Weights of a small GPT-style language model, trained from scratch on English Wikipedia.
Size: 15 layers, width 256, 8 heads of 32, MLP 512 SwiGLU, vocabulary 32725, 26.6M parameters.
Architecture: RMSNorm before each block, rotary positions, no biases in attention or MLP, untied embeddings.
Training: a variant of Adam for these matrices, 575M tokens, 8768 steps.
Each number is 128 + 32 x the weight over the matrix's rms, rounded and kept within 0 to 255. Layers, rows and columns count from 0. Numbers have three digits each.

# layer 4 MLP gate, 512x256, rms 0.0955, rows 211-219, columns 0-255
133163113165149128134157134109132126075139119131141133129115104163141141114097147130071132111117111089139087126138101094169145091132117122119098161112157126119160110164154091086145087092102154129102126127116136081086093153120125154099164135176154178108129123101132155085161079150170098134131137154088108131109095122168111097077190135162162104099139129117139132140094133092134145171147149162085155171107128128141151119138167141125145139137080123169134129133081115090154200098162173163185169122117081172141148149145139135103161109134140105093101157138136171135130130093142114139167183098135151127140161137220133138150124133136141106096150133130186114129172123132123124090110138135125103130136082208112104084117154157138154113128130125129134107142150133090178149109063130
118101136155125172114099189164165122092162128157130125140122170125161133150096101152191113141142164089155132056120141147087137158162132108144115114185148183151183096171088145109128212181113087105167074071059076140155145114163133147108113136066083150073108097142116147117135125141182106162127137131164169108054151134128171124132098152132173164075082135089106111086125160085102123157151106089124109078097212092116133171162129101124130104134166137154138100178073101113134152171104134101105125161138070158087086111092142121133108162072153115197184135171156162134138132135124156141114143119126155092097134196166192161163158142153125154118106154075085092165118121064141209159174130132168153147156133175106107097169158123117189079073111169071134185121085124114114119117121129
178190124115121132099182105150140106129159079126151122113156101085148048115106128131123037119073133125158084128084132064082204095107099151133186171223120122097094152159123127148041147151119103163113110179230146134124145154099099109113215133055100130159172165158076109134072072138097097108099113187098112100078133145171127126093143179156113078178170102090168138169111102163095135093174166126172142171094061104084125144138116082108114161178132152103130144162125110147075141107142108144216169091163162155106104118147064155112142144122186073120114059095087174111094117034099076103096121163139138068127130182103137105042172152179133111063102122063127107131181192151085143135074113135086089124118167070052077153125143119099153117105184106129153138129122136099204100122098119
129145100129103165141173103154088124171136133160132140086134087123158116110077120142151166070100194123123137181091097112187126110073142158119099155177132155134125153190180134053080148130138136123047145162134080170083181106092137165150105150097103179099109155141195110148109107156167097120144191162149117105041206147098155149110116120161112109122177135098111168140118083126149148133163086174186135136150106109155111099202097069097149167150099108151162167125154124092160134218112126119174169126115133121116071159112114109165096185200145123120110099133092131179129086156138111112090166125114092129110130164102053114116075101183160138111165129095128142153171159103135162148112133112091082129151122101089130152132090078094097142137143159189128107092181151123132128116152137
139142117129129151159113075153162113127096101115144118162143163098136094104159173140100120144170153081128167134125077110140105165098128106125091107151088144098134132150095169140108160098127135136147057119123084134166193123139156171143147071159116220120178094109070134102202166074091110129114210101124146120093121133164093117164132135070161126107130100122140129093141142162127127140129052121145154124096114063136112106162110152064120105112080138122159137145196139099165119137103178149148114179119183174158089131112095146164164179142108114126135129211146121163132154149131093145164114177104132110112149133169159118118122102089078035118147116092135149134171134168155111088089170129110104155154123128134082148147139108144117142143160090140094101083106142121123093074171126
133101144094157198100144127170096102111103135122162130108105147156110092109182129092103126090140134158121183067081162138125145128102173120101132166120066096170123148104069149116125141079131154189135122113129219037161161121172138125181113104127140152163126143125094138104150145137136085133168093159186135097136156169097111106056123099113098090115152148110052108089109164145150169130177083150126120066140096138184039115142133142150088170171151124138105146085109081162152089141137059120142117110127110114144145111147145138155117133086154079127146120165133153105105116104185123087086176133112092105090143112089138197063106161147146157080155154095124126138132118152097111187109086166145114075193119094114183130114185121152098079141146082081175094181186122086203148094158125
078130167125137177138107129142142100154078098150189114166122133152150136100136116075133129119185102063160168089151182131113103197156113133120110104135137164128154051159084106143090135120116118113204129149088099068084140101147151086136138085118168151099123132107076097194130114157085167119092156120179142097069117075119136156135091153135159173156138155130055111102134150143106107129165075156117108134152159136116130180116138157120094113115089134130098105154092118128131119144132136221105175085123151143111149119154138137130137145131136150127121088148099135142130157121138150141104125104136159113112156135132158105125189101096142089137103129146111119166177152138107139112114143176102148119101129154182132129162153143086125158091113114121082141156140142095163128064119075
116097151179158126089079138109218170146106096090115058151106194171122113107199109156121147128108124117113138113211078048114144133081121090138105071110156100111097115107159132095134105181143127100113093151058117080088110157144181137114131115183115073128123115132125102103139163126137089175111125145166193119184189054111107119150122200110106155070140134090089083134141151132130132108183151104104106139121169137151132084121135148190178150158134133155151089124106117087157149160106169144111142144172151113091145173076164087145152121121160187123172138145064163106187076145155173168097124080095150140154125144165155144142112087120114102127180089131137165142161108165117142160180121124159170164099112155159108128132144132151101129110114126143138123144105104099052092107099125
134152152107193083132111107120129110136114131096095105164144152077095172115107058128060134147057158153113107137143106078141137103112072205085090118128087120111222147131177134104121180121139157144107103137102096144090151162132151092124093087154136152155118126090114103048151178107124129183162171104159098064131161150182085091158136095109119169158147069096127106188107120100095149198137147092085179098166106146209100138125144180203183107143154102113092110141116144054142119123107144163109080104086154116183128176094152149144131103126141152159091123149094141161083150118119121147136107063065089131108080134166141169144093118123083122101089078083123181092163143136138133192074210161106176109083121188210168137075100079131117097142140075167120096124155183121107149117127111
# layer 4 MLP up, 512x256, rms 0.0926, rows 211-219, columns 0-255
125097141109104123135134138095146109118139131121101133091148127089182110166097075140104195105159124111123073165107142076121138082115108118071146155121148137100094132128102139139102110138139140109137146135132123127082133108130137122111151119153154102108109086088081124148160082074159092106109103116115124110106109107100103165151184084106115124115089123145152130136136115176167119099084115159153109143170110143160138119124129111131119142172140149107117107066124133139134162071058131073104108155103107142137123130077151080141116158077115087216127148117134100151127135068106119201159152141114158132091177128181068130102170173148153113106095130072119150134140107159126130145090113124074118151130116159135095129122096158116170125118098181156143136146146153101108096120125188
128159139127108154098160178170177104154216106095137126132138107152147132135130091110161110141176121068137176083122090186144163159133071193201139122216155152150167104194090101137120181095131114131177117176149155147134189079102127140112109118106100158152134137132123141164111187143107121157120141165129169055095162033082190141133149127186218152104049160111120158124123139185079094087209178112118086131148121103094136149185117076128106153128145124157131132124111089095165165156101105160126139110149143103101082133141124156107088131111166144127154108141159129096105195204161141093107130123123180129090122197190120042154168114134115109068141157118068114143114143101138099137178156167164158150125183111113186109132162117104153139050150169135154160106087153104096074108079164
105155111134116086100159153169061186095121067106136042103084161152090154064101189115110154103085095120071131174112126132154151140149109105129140091112215125160148189160084136088173171164172072034090214111081093076128188085099115096127143068138083118131142062131088131146156093159133170175169135139141168113126113072139146178101072104132164100209145128177129050073168135070169124118070138155110126100103145149092097124119160177165111132099099086114024127169126164130141122161112175103094122151097129101123148155141174120185130146172127077088116141156089141125135172147118150139190140146165111156157128103084138094204177135097163106094181172140088102130116128105069117167178200185166145134175128097131152132115163119157076125144132180176110126128176062140116123164106157
144139154110067168100109092096103141142135106120131156074082124096100177114078226138164110095105159099144115107084213073095152083112109123126057174155138144136162116098114165119097093090140160158143125179159131155140101095110086129121163134087108111129148120119116157113047128104156175053141119129118091136161130147131163081129117150106075118114134146185096131209085121100139168139060075167145118153106098151166094041161118139128089168132129087129136115122140144143094142125138146118112122043178143130160077168096183134136113075111079138128108167066081140131089080079171154144121159128138116087130130118047119216122122101072137131081138127117195149156144093151154135139137145077116134086156089102108069126138175141096165150134127172111175104203179103045073123146105119
088108098111143109089139121155120137091156151148138143102127123103107128115104116142136154110092133090099145085102140077104112152080112118158148233182123134111112136119169126115102135173113139175111079169107125119128137161120106149076099113184097123161090134111121139176107113168078154123147132134134045153205170132155126152177096170103138121140137146131144097099091117152136144129141179173157144133142060117101105101162111117096177128117161164174105154093127153109067153103087090132158079135147183110103088128138114173125166140148162112122110110194152120085129120149113102116174129153188129122155117149091100159092149153112102093097154106129113110111144177090128086118180127131108088173136175178075105159146068133117124173099131123128121124131103138118153114100171134
150153206140093115134068122069119152108101144107129129145118132123094158102124071202148113133172115136135136122170135143168164106150093135133107149094120143036129097082164151116125101136146123137130146114087105147083133132194177157147134119087150113122198125192154114127103154128113129143132182140097126056091160164133124180112153065072169099086108125174054101132126191150129097159134130135162153083129166102080136156102152131073127085117139097107160156088103143071147128146154109157090111130156126095104107156095149099125104125144182135153096176142166128127097108106086114171127137158165185097161182120133145115119143115134122100185205101181117103117045111095127100152100138119105151135100093168079169163134153183158073097173140148092106148158114172128126109169143100
082122121118167110123160084154085119119105147075148132096122109146139162121109134119115124128162080126167141130120098153094102129116106132152105149113094114122082129186155136142117076114116187160111133140106138109077128187138119162121121117151137142149141140156149127135181107102141125116118149118140108089099139137104115111163096106130130138120129128134138091125140120147165147145187162134125145129146171101089144149153121080135145101132085142119057177134139104160128147147150094119161129137141134110174127119187119142189111120166115193133122107186061165117134120174165091064154137154079100113178083171141097076167086129167146138124164237160132152118128153096135118129133134106075111108134119117132095100113083211149148126100154097144102147124139156147146117141139087
135207122082088084167189126100116109123162141161113137134130111148105161170120126112135134079105076180151181131095107169147176158171117128149128136128176143111133082076157085154123147188096152159150135109104156145146139037126159133126135134110167129145177129220196114145046114154155084127149062170145137150075083144107169120097144085080158145128153179164140131080098133137090145177176110142141121130154135121058114141099155133127108106152115142148119156148130120137144088172169196094136107127134150117122125093159141132104051127148103138134122136121214103142128225122098149121141113163159163136156167171113116106112126128161176144123148104143103076112080116092122144117072121090124146092129118058101142130137156172107113177112184135128117147147136071137123149088163102
134139140219123162115149113133068121118126112160171121109137155088120140166121110171158170106172123143109146146126119209120140137150125121142138161163152131125064111133068122158133138135104113105194119062068155147095126133100072138150115114172139139151092114095112109125123143114068140123168154072092100137114134152144153110110084158079094132080037152181118153136157218121109150117119133123108082110151130153119113098094101105164116145146215175103082115033126124173135104170063164161113116130058069074140122179087131124195083178031117139137172157096107149113142165176151160112087117138082132128040152137135060113136105110138158141126125076160074172124112086125159134144115111125140159118138101078115161132159126132130127181102115214122198186099126104083119193136112116
# layer 4 MLP down (transposed), 512x256, rms 0.0814, rows 211-218, columns 0-255
132092143131146157113119167145185173138139089096152139147162106156140147131152165104154100126149096124102116130180143131115124152144140066174128168139158152136127201164131062126128107125120089161123154146154138157163125143104121111158142136079138127163176162185131149120146135125131144137178164129125159157165094138137155095108097153124121142123155128157106153084110177155103152134105109135120154156108122097125108125121123140145136179101125132150152151135140099166143100127124138148126142162164146134094111130205072190061154120150146112085120085163159198131114099137122110120141162144147146153173111166099167107149167169141100141133152135185140150130098236123137131109137114092164115134134124092124128124172166127145091123160142075145086123034140146164146101093113164
114137162112097135126179119082149139153106071053106077145138058164077077148164126094120133120124121097109145184133107115189138137147092204120132201118145112123147179092090117107096111054123156173150140255169181111138157109115119126096110108156128148124155151123151150138158167140050135114113118154102128130165127091116136155118177162196114141125161163116106132125107105255121133077096189154134190129190068168106156150125092129144118122119082138111150133064173129143144130110145127141156096119151161107154139146148131111125104132135139140067096131072118094116092171145161109138133102148168157126139134149102077069124103092092119106134124139138151120087111196183117009145121118162139080109096118074124144154122114083150097195122208069168110101187118150115160094147091156
148123122136142173142094120085153115157140206158148234174169138081127097205168078125131088204153132158140132127130121135100076093080132156167100156148042157097111082112144121193069134083117231185184067154159164188126067171179126154148117159122200128100114164093183078082111147087127089089091106124110090163143148165127087088175140146115104142055090151064123176169073141169116127142150083103166117154135103134136127126121100073107158147190166166124173104095156066156086116096103112148189128072132162140165090116109078104100156111060123189147150094097136097099097098121138134137059084114058132152119138151177113193059087121159134139158115103134175131116126085106174119080101078055112119106096135159110141131159101181147144119109139104105147126201101169094129138119157118
109114136109202121081162159142163122086150129124121105214167128143088106153152021129108153180142109146135158141179068175112134159132092133102196088067113122146123133113129113170133156156118067113152112071107167118162167149139202146156128138156129154108126140136102137146179131155088101193108129149121146106112145123138091169119166104255183126162138122097112136085163141124100161132174162060119154117136130130095125201095114108147192086126143152154119116115110130121106061138146117154128118215103119144095196072171066148090128153146155099107085123161165089100172165179063128112127105139095117137162178129181150067138150174165110133160121099122079043109099186115122138129131101182133159155111166169118164136105098106110112124108116111125123142048099151158172140132118145
101119139121115120091104175154064116126171136132141119117148086163088155128097098101154158143081106147102134089157170168106118128126112130106130144122145113145111117097154084124139129144135142132132157139134175131083102113143097122135085137093110094129117094111180130123072094171134147125147066126120108137174126107120156167112090147255124078167125153157121113148134124112166126102116214141121138109171116130115164147099117105160140143152133177120144122127069127115121124095118105135115122089141097105146168130156141098089126096105164118165089113077105143100128118113134144115093147091155114147146133124110082156130080178160157154115078143148130109120099223130117135134153069121105167095161121126118130137124097138084166132092116161124161119223163125163173141174130146
190138200113110166148159126085112130098100116129097164046126192146099153082174142121137115092121144144123194099058102193157135124119107119113125161131075136141124151119124150094154144077147137163118123121146194079114128073188160170134128120092131125133115163117033103080122151122146110108145143166088125079099106182130137154134123111061119163098166155086105108094131114164161165104119146140124125096132079108156096117152139148144160183171151149136124151135101091118153079137116109101184141050109049143151123120166090105163176138143159106128168130147146126128054135167216080092095197154132100130153113103110136162076115182160136135133158200127115160114134140123123119183084134139159139124171130102127146151161142160150089066166152133104127141230131175114213152140180119
172108059098127104142150134155114126042179171102115154133080129140082138117109134135182134135119139119105100216113107184090140132139159151130142152125137092151102141116139153180204115180148180138078139108163154119137140140127130144150129164144127172136101174127161156122143128135135125118118091164075164158171122146122119108102089071090112113096143137143161117119139115132117135123080179087149169191076127108172085112086104101162088133135170135135160113125146098143134120154140132100117078150080116115136109154145124136145143106098101114156145140117122107137149121123086113161107140124115139148192116121122126064122090158122179163134167116105108145158045113090151155160149131126136107135145102116117132124123130143167172078112168108156134083081123170154112127143137150
121174128157086121155122118117132079100136112186065138117174135161103127149125096125119181140133143119107177172143102093109134158123122124173118109132145121114159066078205107094114164177154185115127100130123118202148098021156159142104098065208148155126157094155151087123088135146118096109122090162171130168118124128156183116111106088048065188067153163127125093122142135113135130158160169114046186070111157113107175108165165144178172142137116099134157119093122110147158155135167132109146172150128171123090160143128128113131082115127096149137087141120110126187093190141165178158108138127122112137166153117133203107137135131143202158101140123154106158102094044097150131136131134126156121136086124028177133086145133133151178167143180155092154150255141074121097155109121145